config.yaml
num_hidden_layers: 12
hidden_size: 160
num_attention_heads: 5
num_key_value_heads: 5
head_dim: 32
intermediate_size: 640
vocab_size: 771
hidden_act: "tanh_gelu"
norm: "layernorm"
norm_place: "pre"
norm_eps: 1e-05
positions: "learned"
qk_norm: true
attn_scale: 0.177
bias: "qkv"
tie_word_embeddings: true
parallel_block: true
extras: ["capped logits"]
init: "normal"
init_std_qkv: 0.0395
init_std_o: 0.00805
init_std_up: 0.0395
init_std_down: 0.00805
optimizer: "adamw"
learning_rate: 0.00365
beta1: 0.9
beta2: 0.98
weight_decay: 0.11
lr_head: 0.0074
max_grad_norm: 0.5
warmup_steps: 453
schedule: "wsd"
decay_fraction: 0.697
decay_shape: "linear"
final_lr_fraction: 0.0
batch_tokens: [16384, 32768, 65536]
max_seq_len: 512
doc_mask: false
train_tokens: 111700000
max_steps: 3021
dataset: "wikipedia_en"
Each number is 500 + 40 x the weight over its row's rms, rounded and kept within 0 to 999. Layers, rows and columns count from 0. Numbers have three digits each. The size before them is the row's rms in percent of the matrix's.

# layer 3 MLP up, 640x160, rms 0.109, rows 313-468, columns 40-79
072:535497500439549515566498521505467453438425481541541402495493542402489546456456517531495488556490524488551415574520517531
109:574509540465504486477530459511454507480472448481530457508470548437461469493517556482482508490549475510508468535515553586
100:520493527450545468512519498493475493422436487478540459481490552469503492467533484528504500522482521496537516508526475603
100:545513502435505513527542499472451502447430476463545481467491538470484553451494496526490511536534502467518440523519497539
109:577475544471565466535521521506438570459492455510540412472505457462468573512462455496536444536515558485555517576486561499
097:537471482430524464541532515519452460430430459478565446474488556477426563463479473529507485582496519500515473539532526528
094:510488513450527492530588534484484487458447459495558463470499531443486516450521463523507493582476540492507469558532522530
095:549476504445517469465535485490443526448394486486526418479489528429478528479465467485507472541527490479521478519538506550
096:560523504422568516550523537485487526433422477456560458480492548445460514447488470519497518558516511457523466548540524538
097:529490511445496492525561491484466497432438482471582474485497542442454531459491499543493509539496566485529454533525515530
102:545490526398493504520577533486433488434448485487542434478491548457500517443489520499513488584491516485540456499530527537
100:499502479438500455541564536491476539430422458479574456489457545456443548468497469543482466552523546525496489527503511551
094:511510479417529454520541508479488525439436500464573470478464524468480532465493459489473470577482529493517511518502512573
096:574462479454512497493543529512454509414426466464556463479469515481479486502486498513508507550491521489523453513553508587
089:521494495418544471537526495467497497426435504444520516500497517459538539488460469515511456539515530477544441510571495530
082:581487541426555505574510515497447527401443481496561428489500501447476527437466472478482467527502536451533442556518519578
094:540511506434522498533522516484484467452441464482578465462478557453478544469471503525509513542513535497522490518527529523
094:521469494440511476515531453458446566434439463514579435471459524465478528464482491532487475551499530491532452509528516552
105:518516539483525515527591511470497499441453466500481492493489514468490510477463505504498472531504477466506454493560465533
093:534489483422533465503575521463463497459449486484539436454488531463481525489505461518510474575513520506507478565513551586
101:523520541476531525531492506473465555430497446518536487501473579459507511522506555482510508529529508416521373563486525550
103:541452501471510512516532524464451466450441464499534442475488586442481522453504496539524491533503528471550467523522558564
098:523498502461533502497546510468456527448442468517580496463477536476471517461518493527477530523504554478540461555553542545
092:540486496442525489493558507465460503434428491481553455480501560438460538477493501520488497569503527506506449539541513537
098:519488497434523533497546496481471481425432469480560452432479550470454527454488471499495498545518529482547449533538537556
100:551513497411531458539543531525473473427434506494526407508484539481479511496523469510496486590523496507542487554528529543
072:541490492421565517571464536506473472443449481556544416473485539398466569451465493493507468555511531479538445553504523538
097:509486515450531487524534491496478503422421483470541468457511538442475554435502483510493508549510513483508445533525504550
105:508491534437501485532551540476446525411440482499557466491492549475451506476502482512493497550504542496581460547564541531
094:535481519435522526547539512496442495449428466447542453491496530449474530464493504512513482558500564521536436522531526541
096:577483480449551457529501509482441514443424480486547437442498551457494500493520477513494526578506508460539477535504551599
097:544501550429521473505555518487459495427388480469518442479486555419450482470448521560513499575495496478525493511523511565
093:500476505438499494481539492479452523441425488474550445453475540455494514464478496503497522553492560502534429527542505572
099:491524533454541456518533511474490476449426477499556461467498556444494515454483521535493497541497538455522476567529505530
118:541483497425529458546588538492442497432441470486509437471484524480497517499506458510510517553508510479542486520514538556
096:552522496447476476490518527486444518422406472508595474448474527448450517483500474537506483579523524517525447536477514554
098:547475511424525490517545512479455479436426486472538435449499545471447512454480487543515511568508528490485475519514515554
101:511470509432534492506552513482481506438451480457555457483465557456476531464464481530503482550513542491504451537506516531
113:490490425497430529474571539555497523523344425482497506424518573513526460517414495543506502542493566520538537477527508530
098:577500504438516481569553491500491483442434446491554469481492550472482511461455495493492480543506528503509492554509518553
094:529479503432532491518551529490461475460418476475551428482486574434500516480489469511500482552513558506535450559529515532
100:536484520420543474559566527484458476445407484503538439501478543459510504486503466516487506561524527480516466536488553535
105:524481524461563453516524518485498491441444484513552451457495568461405558457503475512503437543531553528505486542529518546
101:539491479432504484541551500467436534444429471491577447459487526453449555488494464531513484555507528524532471524514537555
097:540502522450530502545521510501457477415457485455535466472494563421496520458516504502510506546503500468525474533565506582
100:521479508438550502521537507470452487428445489483572464451493549477482540458494487531491507549523554517522447518498529524
099:500498499433524509509569490459465482429427490478544464449486579444491528466509500547496492549492491491506459524538503534
094:541512525443549486500524500449475530457446466481572441481486537443472523492495497549507480549491514506510412520512509551
117:563555451456439486571578471528425445528438438473545517489494546485464548410462484469507508502489506513552458507472515505
107:539501485419556497527560509478471511420416481470576465460486532478480520477518492501504510567489551493519486523538518547
096:553498503449519508532540491480468507411436475472565456437489551443434536442504473534521498546537537470494462545522516539
105:561518510438513488516568515480449507414454480487573453487455518462488548451463491507499471563497503483514436516510529587
098:551458502461509484504537515482443524416424506460556461457506541456478517463508507515491511571534532453520453530552506561
098:534474502426558494519572514469453497439432502446525468482487503456486523491490473543493503556488527488513456512550522509
088:512533519495474472479531490504485565513447451542526484476468518485483521463463479479431482493569537492532505492557545553
101:543496542433533453541571503485473494428414463464547469473479551445486538465472462517518481563498515489529482515499505551
092:525451510442543478524550504533451482444431420446547454459514515468535506419463495533501463536550493505505475478494544583
089:503509537478495461488529507495432515468480504495582472465477563478494519438492496507479487518525510533540419517516591542
098:542531515457535490499562495478459472438448435487573466476503527456468538440489496541485497557510515495532443524522524511
098:511504523456528488491544486474463513445450485464536424487474537476510533476488496530510482557498506476523454505495522553
133:556507494534468518444513476502438510493473441525532436439468560475445547510484528486480472521523522463561424483501509592
111:556462492430513522530549469543470528531437493516557440539488548480458484391528560493504490495526561563499470529556542443
083:561497531474531479472533483479456473417431481485539466466475554442464512510509500507494481563491557486526464541524513546
095:534501494438515501538570493473456473445433504463559444446476547435431554485482486521476475560526525523513457516506518542
087:529459482411507467560531549520482483461410495507515428517493546458533495515473490525504489566489471511518474509545514567
098:573455526449523487507517507472444541445423459503543435472484535467473486496539460484489517506477503470505467500528505561
090:552492533421491503558543515493461481433435491490554418480495546440458524474510479512504472554525527503536513532515514532
094:543498533437512482524561477468432516426441493506562460485491552450459541457518460488482490548534544474525428553504545534
100:512531536424533477507537531483491490420440460463517476509474542422450497455514482534483450542501517499572439517558495527
093:544512523437556514578556519490475477440462461450521475495507532443510523463487481551486461523494539497560454534582483521
088:530484500463547491524533509491484495403450481468560450457482555432496478454502490515491489545530523483522464532559517519
087:581514511409501505555545530465471500441440468478550450461516584468507516482512499492519491593516510476487464520538520565
096:546485523438540478505548482491457501396421455476565448518483554422465481465505480497497469526511519474555456529545527549
101:555506510424536513511561513478499496406445489462541471471491532459494491477471499561503515558500530446523491534527499551
083:522501497499475470519491520508498481473449459545512502510463528497472512455478526498394505481574535494540463505521576507
100:519492524472541479522544516473473477436507463499550479460446551462491511570540555468503562573541489540465395497450566505
105:527459550428545469486539498483410504443422508485531391482478512469425519481513477496504461542512564513530481506521528527
100:493490503433508502579541469460482471416444487491548462477494555489513525463498444483471484550521550503516469518531518506
128:506455579476546538497506496523471464442486481517500468489492551456460532481490545475498451528559480528541435508523550534
096:515468470449508518542552495464454485419418474481584447470479553465483542480496482522514523582496486495513442534514492538
127:536556466436462451537592500547457481538457451462470495468480595451386530456444469515527493552503459529500515503534508532
103:552502545399523463523562518496473482429422488455532427474482530465487516484450505523515507552492514460526475507504484571
108:571483478428528500557531544496505495422443442495536455454458546495489513494513498511493526562504515446544423538551526529
095:514504522455531489531558501455451465425452494478601452468492530467472535476483477535516516572497530504512484531513548522
092:506483510438527480570544510483455518435427504468558461496499532449455531454470503504486505552512566505503454519540505548
092:529490521426512506511519525493460465439445497468513431467495527455485541457464511523499487560509538500532450535535531554
095:545473469445492491562592510502454490464418467473552442484490544489479526444479497540495499564510533507518482499512540518
090:537491516432508471540543505480459478451441427485551435521511527443470542466496503540503497529497524460531435545544511554
091:535498492451509492527537516503458533412422472454529463482477528450466559435497476501489476560490538463512453550564516551
102:507464499418535476498574540487441495451459478490529446461484531462492548484499506529499492570523539483539472565512540524
103:548495509427511491546566476475464477425447503467562432461491550481506533452465500539493495567498537514522460508513527531
095:536456522411524487535545524488455496412423472470557459500518524478474540458504495543518514547490512482529474540543542556
103:575461521484569500456463564493446492464431473483499447461464528504456479462460551482521526512502505483506414551570517527
093:528498504445538511536544485484484496425421484469566442481490572446471525434487506540504489560507494488484465559539469571
104:570493505436491489515513518469486482470435472461572465463506550459465513424490486540509478556519544504503475517489560542
098:533470530428565501544571498498458517427424506499532417487488546445495533451508465488472506531501526475534457523504514541
103:490463532439515464526576503475512464429426479499506430485518538425495500502490512499467490534513478501559473518532501545
101:528479539455536480504539503460443525440432476491557446474493559444474535464524485545524507558526522506515479531541506539
103:534536520404536511513535483509454481410426493450550459456475521462486547461489476523503514586516510477528468509528481564
095:518492469425513507495524481485436547436398482488559457488504506431453511491513491524496476574497500494541436521551518564
103:545501491446559489560535510517471510464467476477547431473465506474468521482489511510511480554523547535513446581498534553
094:533499494438526496512551504459469499414432481453551455475489515441452522489518477518496513568501523501527455517538518537
103:493499535498505466476548539467452537425431475522562455462476534457380544466508498534524468515531531447487467548521541582
088:526508494422534492546573530444443510436454486477518435473494572432464533453482510533495499538512523496524448527545513545
096:558491470447530495543558502504460488425439465482559479441491546426458521453489513506518491550529502507502469508510500578
095:516507503471520504512570517473485523425435443473531446469491535442468553493475479506514501556502505522497485521532535552
097:530457544432537468544586513476477486450455477480543454481480557467504520477490506524520513564522542463526468531510524549
091:538489499435539488531549532483451477432420467475567464469494559446477551469492502540520518558511505504508435533537498536
090:531502461463515498512508491493443519440419527483566452447464522442458538415513484518497485560525542515515464506497515566
092:510512501433516506536556483463466508429435477468558436461487523466465525459509502537511492543524510468499460540516490560
090:557494469412527466524522541457466490418468470502570461494495536432498543475494517535508464572514565480539444552538554535
100:552468520447532493536531479490440491445426478473543428479486550435483510464503488521511478556484539503518480504556509553
100:505479525452517470501544497491444469422434480487541460485490538397452524433509485560515481540486540492520456567533486548
109:537480552504502529554552495532483484445458490484493490532501568471483450445444500509534442497511553510498525480576456541
101:522503505409534447574538515507480472441427481490545454438488558498453553498520471478477474580516512512513448526513550527
094:552454506450535493524544511518445504417432468503556435484503536455474503446514509509508505528502532508511473517549506569
097:539484528421521488539560505525444502420438503469551429462474534478489551456495493524517479552475537487564450507498497563
098:519507528449523493521514488484451502403425475466544416444516531427439516438487509534509487602520526506520469522532542541
106:550499537457555513461522496513439531404441497481531421464470531473503530513491482483514471563543508454539459476511501624
094:552493509461521487513531479461442505430420498459566433471492513445475534480496497495520506572548533461538472555544515545
111:521523523424534513595558542470526492442451456509545470483501512462467499471512488483507499526488509468545466561564511519
101:513464485452527501454531570475490464411450470480506469462503538506501538550471468474478510556509485494513468504549529534
107:530495539472559482516556520454468477430385456448554487457498536475514511462490499562497480525478524460552464511502503535
141:535507466422508469537556545513466512473450482506512465490481553452449481491488513549499469538504504580538433466512533529
097:487476519441534462511540501454445510464450485472520458435497528433462545474449489526507490576511550473504464522525501567
099:556463528451517507531540469508439527435443482481546434470500540468474535432517487497516482555506529473477466537535516579
091:548486499410482483549573491492461499417455462471554459482483499483464510435475470518489484546523543481499444505491508578
099:525496507429529506496538542456480535424441490493573480456498547486508508451502475508514506545490529478511482503513515529
097:511452500455524489510563502461444512437424477468524485471501526455469544445511485517528496541497542496533482529549508564
088:534494509438520478544537503483457507445420487513541427470485549471507537472454476515507477549527504480511470551515512549
100:578506466453500532487522461493468451497458484519503416477492563463497481413447582544502543480496504477465479513547493534
100:543493495458495473521573466480425542450438494462551426444509570489479526491518453485513488569512539452527470550536535567
104:518464536445530479499547514492440485418419506500553441472519549466510506473495481513486496552515549474535472501510539559
084:562507496440526483536543511464471497413438503470556424505472532445469537494500468491476502540517537484531436550544521538
100:552492463442511486543541500534457475458417499485524459444492562492503548478458519500493502572523520507515461555517557534
093:534499538424511471511541539467457505422419474493526440443490568458485546464468466503489479567514513498515470550507532559
092:544460519480540518555536494461470543442465460504560493490498542472510515474494474511467509513519524439527424530544484544
109:540516520417566495535548516457442509441439453455534450472484517459459506477525482530505499544515517485558483534545541543
107:610530507500551491476521452480482541524472448454498508489480471485503467565485481500474487496504511489559468535521501575
086:529532530406530507511502504496434504420443488507559422495476502457410574418526501510487480557553537518538439586486531550
103:551511510483521508510544518453480457432422490468548500468480530468470526494470480502486487560513478487511447528531509560
089:532474531451539468549530513480449504411426474486554452482498544437460534449483487514524500558513518494517480526513522570
097:539476526458522488514520505460444502420437491479555403475480545447469530516491464516500495557504558482512463527532507559
134:588513514472446510509515539503389552490428446513534472506496509411427493488510549522490514543517492519500480517465529540
091:582504529464548503481532460449448555409411483473549461488488559452509507515511481522538517578501486453523436512539476563
095:549520496451507505534563516487486503396417487502561425502466539439470542456495474501485490584514531488539483567525529552
103:543493516448527517535526502465451507425403480504559457469504549462479532475490477533509506555513519484517494511544539549
085:513493512445510490518536506456444487438405492487568442478492578431494540444511475538507510544518501501503469537530514543
091:537485486430541502538540521480484526431423482464558459476476554447457542483508470540503493553503530505510467528498525535
095:549459511462504460516555491435458484463414463495561456494459548451437536464443511511490511540510557477531485580503540532
097:505483526420539496519549502478446505466421485477568462464496535452476528452501485503509511548530545513518465544509532535
113:544527557409503498522607513507482505483467448513509485494527493487428482497543500492461485545457477509567500538526485475
096:556474517425529468526546500489456499450442484503535416464504539455472525475524478504495493553510510486511466540523522558
095:512447526438514494497540510511474512434432460454549452479490536487483489445484489522508498518488537509497464543555522537
099:569520494399531492621541510497516439485429452476532472439476552454441486470498497492504508565494502484535485500504542520
091:535493510435525498528525494452449493434413466476553458443490576465464552469509490503522469561547516503506445491513512525